{"d_model": 384, "head_dim": 64, "activation": "swiglu", "norm_place": "pre", "norm_eps": 1e-06, "positions": "rope", "rope_base": 4770.0, "qk_norm": false, "init_std_down": 0.0, "lr": 0.000838, "weight_decay": 0.11, "grad_clip": 1.0, "warmup_steps": 225, "steps": 8844}
Each number is 500 + 50 x the weight over its row's rms, rounded and kept within 0 to 999. Layers, rows and columns count from 0. Numbers have three digits each. The size before them is the row's rms in percent of the matrix's.

# layer 5 MLP down (transposed), 1024x384, rms 0.0352, rows 300-333, columns 64-127
103:503487473524644458512498396473548488514445451494495601504408609602499538428530497533427482539637477550494515496474537478449522429468434468446396538509484499481490487459446515496320529482519443
093:446542421625522552553447525385475413462413489493508530612545553517487454527425502474517471552511416425456451581518533545470440497501578530512517370553472485511485433513490545426494451594527428
106:500507475487540449499590556505477626553393540461494472509505592514500588653474550510469515532573570438425500515481444521506518478507542442497509416516514486591540439508378439547486568529539493
105:551542565566435535443455519539548585443485571524478498432459534461531451519482573483501533485477432480548488542533589555520544479480529510547516616472489530437495533478514510530523472506502434
090:461475449524484449468510487479540487423532495444475505533541473571544502447541539576513572509464491557523467519531498421543572529559446500514511517550481499486541446559581490530549578550421476
104:539419527502481541586572570454389454552468589417507541424503465612545597433476537480438478483542400457546474437472502525510537531542419505514417416553472489438525423533524473511494431530522466
092:573479541629472438619498488507503404445407452487540546460467420471485461503500581453524419500528562502409494548418463566451484523602569616485536650478482491453522452576538481517460547445470614
102:473488613408483426520461418453571422471483457471590459438558556490430611484502442482479370558536553587521544501517546568475460492524504550507461489551503509480511486471548434376405473384437487
094:540509449467457446502491571538471511523560506509527460434591473435461452514549437463454440546560431577506501384486494475500558449406509493487461565405516456470459528517501524529508485483481484
104:475552493405436403451490545489535547564518543576571518546452593590503481486486484574544506512456510545584623475416546526434471433504492504498576474575476487488543481455518463401653566464582558
100:498560420434438484451553399533542460517525534589570495488550497449496505486451516434496462514565568490535529477443356451426474517489514476507432473539518455462472474463428373507465419474449513
094:583517458510479499497474460501577463564478521476446487408423428456525539481482477506575479468420564470535548500504487519538560454562532483472557485557547525562479396512608525544638472504463461
093:531436520484616479455531498410493482495503525486504473411493501487455478582452521442495508481411491561545560485507501455514559618484464577446509483557600464509490374458494401503485540373567484
104:545536489490427464489460552521557528564519472519422421473429432457534567546542504522520435507502486546580540438512438485432453475514500530505414496388555581515524588441519432523489404449492423
115:452493392425508625488467534584550468505501471472419535507415521447546446509454493503445498445519613566474514475574417563488468579406458542533546465460465468475394420472550509482436514500502436
111:395417596400575472472451442468475512429498471458477550583562549515546506552590517371565492468447444501479509553482515496567591553509517516470494482529481539443502440457438490502473503579498434
090:446527432481496448488532423348490488457610519542406517447516422460491518432466422415457579576482586500474555542473433485512498460532454529445567528472497465530609456442567524451501484486495554
096:508496584530541501480487482454532530549570513499546444494609478515426519465489504503477476493435522504361526526583461449481592576474549575442564480485485475451518583485505510430455539497459499
099:557488444528461490461516511543454624496544494514444554553493560576465406572464603504475481536548536508434536519503469447444472456435532477561564587493531534565410497541508580509549484477478494
099:460439574471488501531501578507554517425445508451464475462552511505426436481467478436597517529551594536495501526486458496630511470644581517526456550608470463532502569541417512321534458502543444
106:566564502564448573522399545483464576483513459572502444414545453504472436612481579502616444507458511410545499568496530544571532546402468565572483616549569497479459343561552452410496503488502454
105:491544555540493492620502448442517462504491515517583484503506509611536553469485416498519527497498381460498450488442456536516520413484490525569553409514478507519413529495503596500542500473407495
094:378620538544514496453581492458466569550450527505437535425463551522475482527479421454482485457587566476552443502489524556544548449523464546512494498577531523488399448436497489521601418468393458
099:560547561429480443491482458496478427490497549553533441534470490460514528596446514461538388513509432470483496528521445512527431505551575497536513482430522464448517442497547513492454516471552475
093:393488493438549494467506425586521476466490497409501445554497513416409539482571533500494530462557449532538584479486496560394443470521593538464507481540480511553429589414478479506501540421453418
092:568406601454604558432568516524509450519494488500529527481537490497493498525559479481435440431423404511477492438511482514515474540535541486453479575348469446486582503503530430487553480480511494
099:462449428460511562467496520514508428390452446506430581553616515469533530570536555463505444493425552533543388495475466596556496422529437548573549542540450536505497453572570449490568564496535467
106:619484436514550525548518527473540488413467481536504528400493480519576533459530536441450472524556512468478473460469482493508415504547481450527579479511506497548535470380509572528559499498551476
096:496485554535580480471527496507487481527459544609489491539399531488497468537506477514537548478423447481514362451502539458510522468494573626479516496396474517531535497518530486505481468562482598
104:504377406522554505517571464669483475462482497532551466512573425487506513473399515406475534487548527552483585513559472432493489513420412502479428517560503479485512338464438485448440570510502536
093:537491397561504504482454500379577500513469511539519604505435504484539494483490491529526546461470473491557468564540570506579526594472543534477481427486492456562548566582486466499525614572565422
098:511584469499524558456506476454541552501562490523560557484555567452465534585411472441430424451444477435493489575475516601525387546485532509511540448468412502460484513527440481568422452525570446
108:467570570580498508567529459520532429386434451613442521504571494549553464541476414425581572480564500493537492598485513528468450574510505529584488523516516518524490499446443528509516511538514465
091:444467502549567489466585440470509486564454495421442491489550499495470544738486525481537488475525518381503458486456451540441442522501620468484414484566505549437529475396470555501539467458512515
# layer 5 MLP gate, 1024x384, rms 0.0407, rows 301-333, columns 64-127
095:421541458568514523559354446436438396487444475532475554544541539527483481463407536490493544551519436482472505491491570501474414512514521512457544347596411501517501420550548541447498453596575459
104:429550488480462502491550428553471562587564494461439511533466588475398485509504570418521543497482483529500498533486502396541434522490447518558561451602518380537469558543463545585508521608514515
100:495631556491473501437489570507477604484456524530409529427397518477491525525478550429569602510547522475468441587532513522539453550478537495526471500475484484494508440447562444458553544565492454
090:522536482481514596459592470453543488507531502507493473511586409489523613502579415583454588662519576495542558533525522488526597565547461538451524556509524543466542534488584526524537554548445502
100:482599484473537454415499527541556528490592475518465440508461498407494477467539477516567450470489592501476482455457481416620474491388440506502555476390551407503551548561463589539483459524537472
094:445575614552496483506462508498466467545464441481500585460469505563610471588523582463477462579492484502409490586518499565459501660541547593407550532435509453478575450474569519458411586559554635
097:461524555446491490511541488406565453491520514431576460477537498458456547535475495495550440588468531520508505468398596570463450417540491490445463567537445538483499558457422484466423373373534455
091:447520562513500513479503430426545481495452410502477535612468542518460559537489530548474541395524524501452523564545548590488495565563479492490488457550542563514518551593531494491502486491492552
099:566517483456402463540521530508527551545453598525510463502461601577503540481492549519614461625516494553531499446516587548352512489446474432511586509575511473492497503438515505469587520526589485
097:529413513523629505522500589569450474437497423503499571524444471602542383470526564458608523511527484480505448484503606467468481493471542497479564468433534457614490488506517579497529527483569502
104:624558470530478518511447424479528510502411512404450442459390337465502580475590478451497499496521471513543493420512504545515533451533518484520454522575535531571447380492621532491617472584433540
106:437590448519483501570484508588515399545592523455542555609524513405559589470561516455419465538503461445489464464463543506536466492506507421426458422550480516524421596547476608526502461538528503
117:476443469541568527529426472449515460508466472512425512540483643545504448491409591504528468439602489526480496548479524498481431405467526405455495447499486533467501474569447506547486418582533501
110:485481437475476491504469483431553499520478492402511476526496486443511553455459563557463546470519570572451466428475543556601560509484439517460460506570472579421445566586458564505493466538592427
110:588478538431500523418474581414476525512544477486557373458630515438448489513474419555464455406561557519512491433514461481494562519489435517549413536489527590410529539511539428501378384463449499
095:452556475496438491435466481332541453417482479454475573521514471449534445493499479430447571530516534623465499519552408480569519570513462563440532535452543479579523483460626536507509486495530566
097:507457484500492517483514493563432495482498585438547513523426511431568530490535527436525462557508515461594502486430489599549359460365447444586434508481479511528475457485603439582500493485548480
098:509446521470502544488523489492535373604596487494502516445503388452518552548488393544502562395512507502456531405551512477428570491598415446433457428530535551445481491578489506459420453458523494
093:496449577479424476587455531529502514474400563463493471461516517525495435465446538486627511520575556480463514487460430480586585465590542577450517547569464510503495525555447429352460441444451492
100:557427391427443482497531540451540529436448590418484501481375474439495543390502508445479543523487467561505456420473511457478493429561572420471555425489456459520542513533439487515507569458544466
102:565369384542510427491475514454480435484465487536468552561537475510591474446562531491484547442506500540543466424473571537442585515527446534465512587482483594445587576602517561515489473644532532
103:430470467541442499445586462512426563510448503483519386431584520507592492514529468456569590503541455545486545502575521552357513448495577426518554466522547496612557601543441515533575594549518470
101:525507512422476530538451509502510548522510465413441458562568517512437451499526622478458525474586572495435557429499620463443494532486447495417537494423480507519433556435495507475487438539519435
097:541396574498524564503427559424528567452464578569556411488447440607351465476509564583568432558540504453502492535442490444551468458511503457609458501432489552554557411437573452461526481461571555
093:478627441577440510526397493521462502517427597520448448512462530442487516443489567535622578595612496493497483551527555554533609505498524481490541437649507565492493538480531583528508485502559505
101:490544535510497454427446500507499549482623457502629528557574489555412530464600528363533409512476545544533409393454389399497581492512527540544448460474386568415407465462536496494442444507523505
103:527478437434593434555438565515607477506533519426432432603468595491510561404516523466488461455589516534588444461467566573628508455464511525560474548522503502442393539442513535567515385506464497
097:508566507534580404491430466471558470462489445590465486570414547597571430512522439501584527511491485486490411517457490554538462433474531583498536488467535493494505471498504531473477407524485496
101:456461514471504515522490524573549592470538483536573381541536518514559494431441555470474570485531529482431528483499539499514450483506457543491430540547484521494446575508455539509424478522596520
098:473545442583536490496497549506511427471459486464500460557436436477517533560594531498582496506455467549450542460535519532561482481519557518450525431480505421535466456613615559576547599573529516
095:473540575535518447454485484470606479463558466562428468431434412566520512506432513443490492536597444535535490535490477490450525499484419546540499473535644514413475490471416548494498488530530500
107:497458503474403476442504522462472579516490582444465490609543476414451492497500563574500525517433531467472444475514486527519544513468547609458469446478487530536445546541416464511413404510510414
094:419473582550499598527492486510492523501477475471510421427598473491501597468525480453581547446497532390519538567491491554484465566505581505445471482429486426449559504448463494534533525437539546
# layer 5 MLP up, 1024x384, rms 0.0404, rows 301-333, columns 64-127
105:553491534347492461463571549608552499493535522492499425428493484504450474440509495497586475459453560548522506432492537457518509530474509476586520486483594460465499613491394509450488484478479470
105:409524522484479488476554587432521531520552562524442579403438570501432522478434498489466467483546505448565530467564496504464520547490593435522501488495522507507614462484580470516580509482559443
100:409461541491472475421393492500472451491452439507545499428573475537465473442457529486507466461433466496541562502619452496494481497497429491428502477597525604483534520564490521587490408493447491
088:509514487506542493515504466537492504547489521513534544457482516516521510476409549499504462525536532482491519471538496550443464494486541591576546500474585482454524581519569504425511494516483550
106:445561477546525490581529506463511468573508527465470464482480576475449536500494593651418520562555553477466463472506510549601591488456440605512482447504426525480476504513483479565575423563465455
090:423541494462559597341518515598536586521507456466509486494550534509520458568467538533450549513434455484524534468526537476467530527401521433473477352532534492531513578478478589490485507638520422
101:597423531512493539535532554547456519400443511475498529584468440543539476496573506453526532452504461520476527467405506527477517570413515509554626590492512510571427460558507548548543525567543514
098:499566492508491489549532452529540498513514494531498509543399572616592572545464503551552472583449503463455508566540542577528356529513444464529542410519579563519474417473558519473516514569504604
098:411593505454450569493517500486513554434511487483445553469504495518568434523521478413515527505476570450451461509555455437631483540512494360475554380506507555466446494333562530501500541487451488
097:412398525543481454482450451474520522543486549433582477515601435601533457533502533513542532583472467570466477535480549531501456579475546524476551441511532432647616406577499454530524539547482491
096:479496538543517549504526556579458511485432468540511455548534523532391474524432487516464490538532483506507548438536470485406479548504538530487432504462463460468503608472430508483436521524575452
105:468496540548488505587547521610477472540522525489453593491471512514511621468496441486461557493543488474464462527493477592547376520493520458436497462477565441526493464565503574549573558470470371
104:502436615515541527543457407505496486537451556457559460548564500441487491524494437519509540498501380416507520509447466530563540456519541503410583459606476428475492470506543471438540555542406470
110:421531474513472487501475468543504522560507545491429509492523500425516557484472522418502536540426485491541487484494487504561506424524619447490560593461468565458502624524471510602518490429511430
111:537537497525566519490474606526524498493458418485561410451538444500507465488469545472423532501434478478580472489636530457471558544488537599534444594477533548453556515458492430391452449458538509
093:486491533547547583519657527582498514522401490427580477504544536427588543493517592572547524387487432510488501458473493577541528572502565507436439487520517549539474494521460477488516495469510446
101:480457521537503540476507562556416471481615530518565557463523404520485494537579551495523507613499512510581534494482469541506383464457482496520570581435468475524461373499570451462513512513570497
095:543477530521472508493480567566571435426471510595574539554457486442568499526431363496613582498515470473508403549508560490609472490583583484509505420514411436486484547470468447484535446463448429
097:521572400441519386527512576536487555508535494494527515496473562430555425473493568373471406443589524481564463465520532430515502417487565473617531570484610554409501531453462582488430481530502439
102:581447399466456455446546520471543540470450562488541511460416444473501544514444502534542484547467441511490425503537514482454562451460564483564506471501473480532588403595452472476553621508585496
104:467555504490441552537543582509453511480482423564590499477523416410373539493440488592508489555534428470566533560492458549491476475579594507447480440549579503555510561466461434464510478477505533
095:526458634455575433494435472530595558470558538560520537518534460505451479471483594498383508493531524533566508483498490422513581530560501467505516537467502494467629491510443508534487507469506590
104:461504539438477511388386459550423492488508545507488373491451500458457586521503495473541439499475451472462467455571490429388487552488548487469469509417468465530490415450490519400505570512510416
092:582545534579488512541478520432516530576460380510470519461565580569402432565391452522464455622544594444521470554456482486579495548498489449577516494478497372483593540507530470450433490579479594
100:408555561516527486553431406448553547538436530466527584505534524524543498516580491597484527479471541441528538461477514541481574506487473522478483422623552582523407481486510531584504545585461520
094:573508479494452487508512536538448456442452595486480454517460562578548558474515440495485493467476509563424448536570455578548474523429592567467525539506454488449502388508543500474560434533553411
106:594429586424424505504476563519478466429485431458475445440438516476579541499512467563469507473510474535434502488543497484505460467413566519550577469474477497465483567396403543467430544357480430
097:495498508515513412563494478536581541441508515494492460560441533525553415505454545450617478434479540449533420557408496511514376546491429450614436525510516522405480444503388512439509490466557480
103:557486515488601398467545471557511467603463598419437499531438467539493590492445486415534499490522568474412524597550429424465571540543472425520519588566438614548588398466497501434536483504524491
095:472500454511559528490557503541430461567483462464457450460522499529540572542558492447516422518556539518424480476481465434405516477498434415421492484525475546442419452505493508446496471433501546
097:454426506552438477621491531467622473497486444411495447531496569476459478490511525512475489564550615473454555519443504448523557485498491435468429508505496614445523450545513477472493513401527535
112:407462559537546448465526501517449537523468448432432496701428551466578410556473513480517548401413531485528579549527555567548520473567471544503545507573533538525445480526491502520482430506517425
104:515570473397456506331571514503569529540468436438354568499439590487491492477528600439522476444502489497499527465453507447453454512457549455562494438542564539469505466507540526566565587470428480